Weights of a small transformer language model: 12 layers.
Each number is 128 + 24 x the weight over its row's rms, rounded and kept within 0 to 255. Layers, rows and columns count from 0. The size above them is the row's rms in percent of the matrix's.

# layer 3 MLP up, 128x96, rms 0.0946, rows 113-127, columns 0-95
size [ 94  99 101 107 112  99  92  94 106 106  99  92 104  97 103]
[[138 124 110 122  75 127 135 128 114  90 131 109 107 111 181 147 119  86 168 126 165 104 123 115 144 135 118 139 117 134 132  94 136 124 118 113 135 122 118  79 160 154 101 153 168 120  86 152 134 161 121 127 125 150 144  95 117 126 106 113 138 130 122  97  76  60 109 143 101 170 113 122 152 130 143 121 128 154 141 101  68 136 148 111 163 129 143 113 166 155 150 116 139 114 143  96]
 [157 148 118 109 129 100 132 145 111 158 122 125  78 128 159 144  81  98 129 123 132 107 134 145 111 124  94 152 107 133 140  58 101 117  74 129 141 114 101 113 160 126 160 150 158 108 105 102 119 162 148 156 136 144  70 144 138 114 121 101 152 129 137 137 115  98 105 163 132 124 125 145 170 139  88 132 159 145 159 130 117 134 116  96  83 110 130 129 146 174 101 104 121 121  92 117]
 [151 150 112 128 105  88 149 117 122 179 139 128 125 155 147 155 139 164 146 145 134 153 140 122 100 106 143 112 112 150 118 128 157 136 148 134 100 104 124 149 136  77 138 135 119 156 102 128 105 171 108 133  82 165  93 103 163 183 171 138 174 134 130 115 132 161 121  87 137 146 140 130  78 141  85 116 118 130 157 119 133 131 157 159 114 130 139 140 146 161 101  88 143 132 169 120]
 [117 107 136 139 109 156 185 174 148 103 125 135 122 130 162 157  86 167  98 157 161 177 160 105 113 124  79 109 135 135 176 152 134 142 156 133 124 113 140 114 166 129 148 112 111 103  92 127 100 124 126 113 143 109 102 117 112 118  94 153 124 133 142 143 154 131 114 109 101 102 105 143  81  80  98 134 153 139 158 161 150 128 136 141 110 102 161 165 152 134 128 152 138 121 145 103]
 [121  90 134 121 115 118 127 131 121 111 162 137 148 120 105 175 143 122 114 145  94  95 111 131 130 194 126 100 166 144 106 140  94 139 116 107 116  96 138  99 171 146 125  77  92 160 148  71 134 120 136 146  99 147 135 104 139 112 139 125  73 142 136 113 111 109 138 112 112 155  91 149 170 145 146 142 116 100 109 112  99 142 135 151 112 157 119 152 137 152 102 164  86 102 147 137]
 [142 135  98 119 191 135 122 118 121 129 130 121 129 149 104 153  75 175 118  91  92 118 132 138 156 122 125 151 108 108 119 143 134 132 171 174 148 103 147 108 105 113 138 217 142 127  98 159 142 118 109 128 121 108 144  91 114 105 152 141 116  87 105 138 111 157 124  96 105 120 149 159 146 107 154 129 131 111 133 159 103 117 110 151 131 142 147 165 128  88 156 141 142 147 111 107]
 [153 116 142 146 162 115 105 147  62 158 156 160 145 108 153 123 157 156 137 109 105 168 112 145 113 114 120 111 143  77 148 110 159 139 131 146  93 108 109 106 130 149 152 103 141 138 100 107 132 136  88 129  88 125 118 140  74 171  93  87 120 150 128 101  90 117 144 141 125 112  96 133 134 124 127 125  94 142  67 114 111 123 114 113 116 113  99 140 125 118 115 117 165 129  98 165]
 [ 93 113 133 110 123 155 146  86 100 144 158 153 125 132 104 146 165 147 152 101 163 135 112 116  89 133 121 126  92 132 154 100 143 129 122 104 138 114 121 141 135 119 122 107 144 121  63 116 136 129 123 127 133 149 101 107 135 157 146 114 128 157 117 132 151 170 116 146 103 107  73 112 158 156 164 128 138 151 104 141 143  94 156 143 148 162 101  93  78 149 159 176 158 102 164  95]
 [149 116  91 116 152 122 121 125 102 155 110 133 119 149 143 115 169 140 164  86 156  87 116 142 129 120 118 149 178 171 140 107 155 133 125 128  80 117 130 119 150 165 122  90 147 132  88 135 122  86 119 132 132 135 116 107 101 167 105 110 138 142 118 117 163 140 131 151 130 132  59 127 171 103 162 124  95 121 126 131 148 142 134 123 151 104 136 163  92 109 165 184 123 140 107 107]
 [139 208 138 109 178 161 153 101 110 135 138 110 131 145 127 114 135 139 152 127 130 184 116 117 106 146 111 131 120  69 125 158 158 163 160 118  84 140 116 136 136  83 121  92 142 137 134 166  91 108 121 144 141 112 119 130 124 127  94 153 119 119 130 121 151 138  87 110 135 148 118 157 141 119 132 136 130 124 131  94 114 127 158 138 175  95 153  80 128 111  99 157  96 125 144 102]
 [142 143 155 130 123 130 146 152 157 140 119 142 166 126 104 150 179  94  90 109 138 151 117 134  76 116  92 172 125 123 153 133 160 140 154 136 114 159 134 120 140 116 101 110 148 121 155  89  89 148  95 153 124 128 101 122 173 113 118 147 159  96 111 111 120 176 176 135 150 126  97 105 135 139 110 123 114  97 155  88  97 133 114 151 124 157  85 138 108 124 110 126 125  86 123 167]
 [158 122 120 131 116  94 152 198 155 142 131 145 123 160 144 137 114 121 145 146 129 126 133 135 156 102 114 119 155 142  95 147 158 164  64 158 116  95 101 107 104 132 148 127 121 135  99 105 104 144  68 140 123 123 153 109 156 123 121 113 172 138 154 160 146 139 140 165 117 131 100 107 134 144 129 165 202 138 118 156 122 132 166  77 103 134 120 116 122 124 131 143 113 149 119 140]
 [129 124 164 167 115 117 112 153 103 118 137 147 105 111 127  84  84 153 123 136 131 103  90 127 123 124 138 135 124 154 122 133 111 111 136 130 155 185  81 123 130  93 102 146 126 154  90 163 155 149 166 114 109 114 104 165 112  90  99 156 151 180 142 132 139 125 148 101 134 114  89 140 136 127  79 134 155  99 115  77 121 102 140 128  97 100  88 135 124 159 132 122  92 144 130 109]
 [152 125 164  92 157 141 133 124 137 145 156 120 151 136 138 128  97 130 161 100 177 171 124 137 148 121 142 138 127 146 132  96 126  94 162 142 135 132 146 141 202 155 106 131 168 137 123 155 124 131 148 105 138  97 115 139 121 134  90 128 144 114 173  95 133  97 158 123 136 140 159 117  89 151 109 171 156 116 137 158 157 151  96 119 149 154 176 159 146  95 148 104 162 145 117 119]
 [103 126 151 108  76 170 105 143 123 128  97 142 148 130 146 112 121 121  93 120 139  94 154 146  93  96 132 134 153 121 142  90 101 167 111 124 137 107  80 156 108 140 102 154 104 145 156 131 120 145 139 108  92 142 131 131 119 105 143 143 144 165 122 117 122 148 114 108  96 128 115 113 101 157 169 144 147 111 144 133 194 178 145  77 127 103  76 129 124 112 166 127 117 144 160 124]]
# layer 3 MLP down (transposed), 128x96, rms 0.0963, rows 113-127, columns 0-95
size [102 102  90  94 109  99  97 105  95 101  97 100 103  96 102]
[[ 89 141 162 135 135 115 173 105 134 107 138 124 153 127 134 137 158 129 128 142 122 141  88 103 158 130 123 129 146 109 121 181 164 115 149 154 136 117 179 115 118 144 109 121  85 144 133 114 158 204 116  91 154 130  96 139 130  88 130 157 149 129 132 166 128 177  88  92 141 155 164 142 113 120 127 126 116 155 104 101 125 133 139 138  89 120 132 152 106 172 164 108 148 123 110 136]
 [142 167 112 111 108 134  88  87 111 102 160  99 113 121 142  67 157 156 123 108  77  92 128 145 124 116 127  96 175 148 131 136 107 129 121 128 115 126 134 129 144 138 103 133 118 171 167 175 179 118 175 129 151 125 113 147 138 148 124 119 145 121 120 156 146 127 126 102 126 141 114 158 166  71 108 109 121  96 149 110 154 101 156 100 145 103 122 122 125 161 124 146  92 112 129 108]
 [107 138 165 129 124 118 169 102 136 137 102 128 133 163 126 142 122 149 154  95 164 136 164 143 114 104  90 117 119 110  93  95 136 144 113 129 160 149  79 139 157 167 139  87 131 115 156 105  86 140 127  98 112 125 171 119 132 146 103 127 156 148 122 130 155 128 105 163 127 127  75 103  89 159 151 128 115 115 108 143  86  97 126 143 168 150 169 135 113 138 170 124  87 138 139 111]
 [134 168 103 113  93 104 171 153 105 124 111 143 134 148 128 146 165 103 118 159 113 101  80 102 101 122 128 137 117 138  98 136 105 145 129 165  73 153 131 117 101 167 101 136 128 180 125 117 138 123 119 155 150 113 102 160 131 130 149 147 120  87 143 145 170  93 139 112 113 135 105  99 176 117 137 168 113  87 135 119  80 117 168 153 110 124 127 131 148 101 131 114 102 140  97 130]
 [190 153 119 149 141 116 121 140  98 110 151 105 138  87 127 130 144 172  99 136 155  77 102 116 125 138 102  91 123 109 141 117 136 133 130  98 148 116 127 124 131 142 114 158  95 132 111 100 111  78 160 127 141 140 137 150 133 182 111 144 133 185 148 175  92 108 136 106  96 144 143 127 110 134 141 142 101 159 139 155  89 135 130 158 103 118 140 125 136  86 132 106  79 124 148  99]
 [146 128 194  87 109 136 115 110 147 111 150 109  92 137 151 155 123 130 143 155 127 145 135 122 118  96 157 134 112 127 105 104 159  88 137 156 133 109 107 139  99 164 144 122 137 131 144 151  81 142 135 107 159  90 107 130  81  97 150 158 106 175 130 151  97 172 167 159 123 128 114 109 117  98  95 129 138 130 138 145 143 108 102 147 161 130  97 141 161 134 137 143 111 175 130  86]
 [118  91 114 143  84 176 166 162 113 126 100  89 156 141 161 117 123 163 130 132  87 111 111 137 106 135 116 145  83 118 161 113  86 108 122 141  74 118 167 142 106 141  99 162 138 132 143 128 147  94 117 102 140 156 108 153  95 136 145 140 118 139 152 139 133 118  94 142  99 122  92 126 153 116 126 149 148 137 116 120  97  70 118 130 160 110 161 125 153 139 153 108 155 138 115  86]
 [154 153 156 183  82 107 120  93 161  79 116 125 129 122 144 109 169  92 151 141 100 124 130 131 108 109 113 114 151 141 144 144 143 123 138 136 127 112  88 136 122  98 164 106  81 108 106  99 127  62 168  94 131  95 135 159 123  88 108 132 163 117  99 170 108 108  87 106  96 123 157 117 124 119 149 167 117 130 140 125 141 128 138 146 104 106 109 115 147 145 145 149 132 142 131 129]
 [161 153 124 127 165 114 173 150 154  98 145 108 128 147 117 122 115 137 116  79 153 149 156 140  94 109 112 101 107 108 134 106  66 124 117 151 140 118 103 147 142 138  92 143  89 132 131 146 158 106 126 158 109 111 108 116 146 182  74 131 200 114 108 142 141 119 100 124  92 111 115 135 130 115 148 145 100 107  72 111 158  98 124 113 113 158 138 113 151 133 141 110 130 123 126 132]
 [117 118 139 104 147 114 111 135 119 128 156 165 118 149 149 134 148 149 144 104 120  85 116 139 146 148 105 152 135 144 129 146 142 166 141 124 131 140 168 143 153 110 161  62 111 124 150 136 163 149  99  85 153 130 133 141 155 130 137 167  95 128 177 117  97 149 150 117 117 143 177 128 135 148  95 186 158 137 177  98  70 111 110 116 112 100 100 147 105 129 121 111 129 145 135 113]
 [115 122 187 108 119 121  88 125 138 144 110 123 148 105 156 144 109 113 158 111 188 134 132 126 130 129  94  66 115 132 138 157 111 159 137 116 118 115 153 122 109 149 140 132 107 150 156 185 100 126 100 146 112  99 115 176 132 148 161 173 117 130 128 115 108  85 150 129 142 119 129 170 106 118 133 127 140 130 120 167 150 148 148 176 119 144 160 137 141 164  92 123 143 157 120  90]
 [ 95 160 155 118 145 106 133 107 107 112 131  90 180 135 137  83 115 154 129 125 156 167 144 125 124 103 160 107 159 101 109 105 123 117 123 133 102 111 148 109 128 110 117 125 113  91 160 113 115 141 136 106 150 120 143 176 110 142 120 125 153 153 144 129 146 128 126 155 174  83 171  89 130  94 107 150 164 160 150 176 171 124 152  96  98 144 142 168 164 118 132 144 108 108 108 136]
 [120 100  90 161 174 149 148 140 183 129 162 133  89 138 134 142 147  99 121 144 151  76 126 146 113  84 170 138 123 137 129 119 177 115 115 145 107  83  91 130 147 134 107 146 110 179 153 122 109 122  95 137 141 162 174 108 133 127 140 154 135 115 136 138 122 109  72 118 126 127 113 135 150 166 144 134  94 137 126 165 116 139 139 136 127 126 125 122 121  96 152 133  86 115  98 168]
 [130 122  94 165 108 108 118 128 119 124 148 137 111 112 144 110 130 148 157 104  86 104 131 136 134 146  76 177 118 135 151 146 127 148 137 168 179 177 132 133 143 132 103 141  92 104 172  96  81  88 165 131 178 159 121 143 133 125 131 135 137  94 146 139 102 152 139 177 134 113 135 111 126 128 125 124 139 135 131 126  92 115 172 136 149 170  96 157 143 109 146 135 148  82 124 116]
 [150 154 128 144 127 109  91 123 135  88 126 119 131 121 150  96  83 106 139 119  96 122  97 152 149  93 105 144 169 117  99 133 161  79 143  92  84 179 171 126 130 121  94 159 106 113 124 128 147 143 114 145 120 165 145 133 132 146 141 160  97 105 166 107 133 158 122  85 129 102 138 108 101  87 142 119  96 122 102 134  88 113 113 159 125 125 146 110 115 110  95 163 110 102 127 149]]
# layer 3 MLP gate, 128x96, rms 0.0979, rows 114-127, columns 0-95
size [ 89 106  94 114 101  99 114  98 100  97  99  96 104 107]
[[ 96 141 114  91 101 109 115 145 176 175 145 128 151 157 122 140 139 176  97 133 138 111 128  88 174 178 121 106 129 125 119 139  96 137 116 106 138  87 130 136 140 105 140 150  93 106 147 182 133 162 142 112 147 163 150  87 182 137 163 115 140 161 124 124 140 129  95 116  85 163 109 130 145 141 124 125 144 104 167 107 117 150 139 121 121 108 107 100 113 102 113 121  96 116 115 127]
 [ 95 101 141 151 173 152 165  65 158 123 120 168 152 123 144 158  90 153 129 140 109 141 134 151 141 101 119 128 116 119 141 162 136 128 155 125 123 128  86 151 155 123 105  90 149 158 138 145 107 165 146 130 167 154 128 158 125 156  91 125 165 136 123 107 101 104 110  93 136 141 153 120 125 134  77 130 117 150 134 100  86 123 145 116 148 185 125 163 152 133 133 144 159 154 120 113]
 [103 130 173  95 148 138 114 128 154 104 150 164 124  96 115 134 136 120  81 142  71 127 135 122 120 127 123 133 116 153 128 133 110  97 189 112 116 124 184 108 150 140  88 130 145 100  86 102 108 126 183 104 161 134 123 105 145  90 129 137 131 103 155 101 110 129 143 128  98 136 139 133 140 144 119 139 178 149  88 142  85 163 168 109  88 117 108 121 125 116 122 145 131 140 144 108]
 [ 96 145 138 104 148 153 183  98 156 155 125 143 112 127  82  65 126 192 161 133 137 140 143 137 129 148 110 127 144 120 134 144 126 102 109 120 113 149 122 158 147 104 109 115 183 124 144 114 125 122 124  73 116 116 143 125 112 175 146 172 134 143 112 126 149 137 161 133 125  94 116 144 131 131 151 123 115  82 186 117 109 137  99 132 118 161 144 174 156 131 144 123  97 120 126 144]
 [141 117  79 109  72 144 119 152 100 148 154 130 180 108 136 130 120 121 134 142 141 133 136 145 127  93 103 151 145 109 142 108  91 153 152 137  94 110 171  98 129  95  77 115  87 130 133 121 129 110 121 174  99 139 119 157 164 141 133 137  99 104 127 159 157 161 101 129 135 136 118 151 142 149 142 100 131 133 120 136 108 111 100 141 128 160 178 139  91 136 112  90 121 151  69 134]
 [142 115 123 100 156 117 121 128  85 100 125 127 117 103 111 111 174 119 133 115 143 170 130 150 127 127 146  99 172 172 155 115 140 130  88 125 136 118 125 146 131 132 121 136 148  94  99 156 170  90 177 111 148  86 150 179 147 123  91 138 124  90 127 133 151 130 138 130 113  95 115 145 141 125 124 132 158 129  62 167 172 122 108 151 103  84 125 159 128 124 105 112 102 102 141 111]
 [123  93  87 111 141 116 140 141  98 149 143 126 139 136 121 145 112 129 119 112 120 126 147 123 133 128 175  87 112  94 135 108 127 120 125  72 156 145 119 134 118 127 102  74 101 111 140 136 147 117 143 121 145 125  86  94 141 118  96 123 154 187 112  90 127 115 102 122 124 106 106 124 110  52 121  96 109 122 119 158 127 166 151 124 175 140  94 173 116 140 169 137 133 110 142  90]
 [139 140 100 100 147  90 103 142 127 118 112 111 140 124  99 139 118 117 136 120  53 111 144 145 168 148 102 149 143 161 112 101 102 139 121 115 144  83 163 141 139 148 119 139 118 161 129 136 122 144 179 122  81 132 131  95  67 184 161 106 154 133 110 116 148 139 116 119 116 132 135 122 121 149 129  90 104 155 179 132  91 156 123 114 141 159 131 123 139 105 143 132  96  99  95 135]
 [150  89 119 149 146 100 128 115 131 143 166 126 146  83 121 163  96 128 153 103 113 124 126 144 104 119  96 144 139 166  95 118 128 112 146  89 115  81 112 176 136 138 186 120 108 124 116 117 179 102 107 109 152 132 164 156 178  87 135 150  97 122 120 123 113 107 134 111 117 145 107 128 112 112 148 122 120 125 101 119 126 121 140 138 120 121 105 109  93 186 119 124  64 113 156 111]
 [163 185 114 158 159 132 119 112 118 110 144 144 108 130 121 153 109 146  76 141 173 144 146 130 166 133 134 147 146 120 122 149 152 114 114 102 179 113 101 143 102 178 143 117 138 130 105 127 149 122 131 128 156 148 106 116 163 114 167 120 132 111 108 176 121 116 164 137 118 111 115 145 124 115 101 171 118 133 111 130 110 107 144 121 122 103 153 137  99  58 124  98 163  77 107 101]
 [147 159 123  91  86 127  91 134 161 135 153 152 113 133 109 146 100 123 133 109 145 165 172 142 109 136 129 102 109 131 104 104 149 136 145 123  90 163 112 128 108 177  98 126 123  82 122 102 124 147 132 176 156 122 138 109 160 112 124 133 200 132  91 140 121 117 119 134  82 157 123 103 135 129 122 120 128 127 117 117 122 121 130 118  78 140 155 134  78 104 136 110  79 115 141  78]
 [150 106 134 129 142  99 132 107 143 126 127 119 124 114 121 167 111 148 121 123  91  97  72  89 139 126 101 138 134 151 133 113 167 139 111 160 149 117 137 139 106 131 117 178 132 104 117 113 138 136 160 114 135 156 146 170 113 135 157 117 133 132  87 126 145 125 121 141 154 188 102 150 126  84 140 115 103 107 163 127 111 177 120 105  95 152 109  90 154 161 128 130  81  75 142 171]
 [123 117  97 110 144 147 146 136 147 172 124 158 104 146 127 150 134 156 141 121 122 122 148 141 138 120 174 107 150 118 124  95 118 159 151 146 108 170 115 119  96 121 110 110 130 164 100 135 169 162 137 136  92  97 142 151 126 115  86 138 100 101 109 155 134 140 102 191 122  86 136 144 148  65 151 138 147 159 123 141 142 148 120  87 119  90 152  99  99  89 135 156 137 117  91 125]
 [167  96 111 148 157 135 131 143 139 125 115 127  75 154 129 129 140 171 133  64 105 123 124 125 123  84 124 147 144 157 132 122 117 110 120 122 139 138 138 113 178 109 185 159 133 156  92 113 146 135 110 110  78 128 137  99 130  93 106 123 131 157  92  84 150 172 130 128  95 116 104 146 128 185 131 145 118 137  99 162 154 146 150 147 126 104 137 111 130 137 102 104 129  88 139 134]]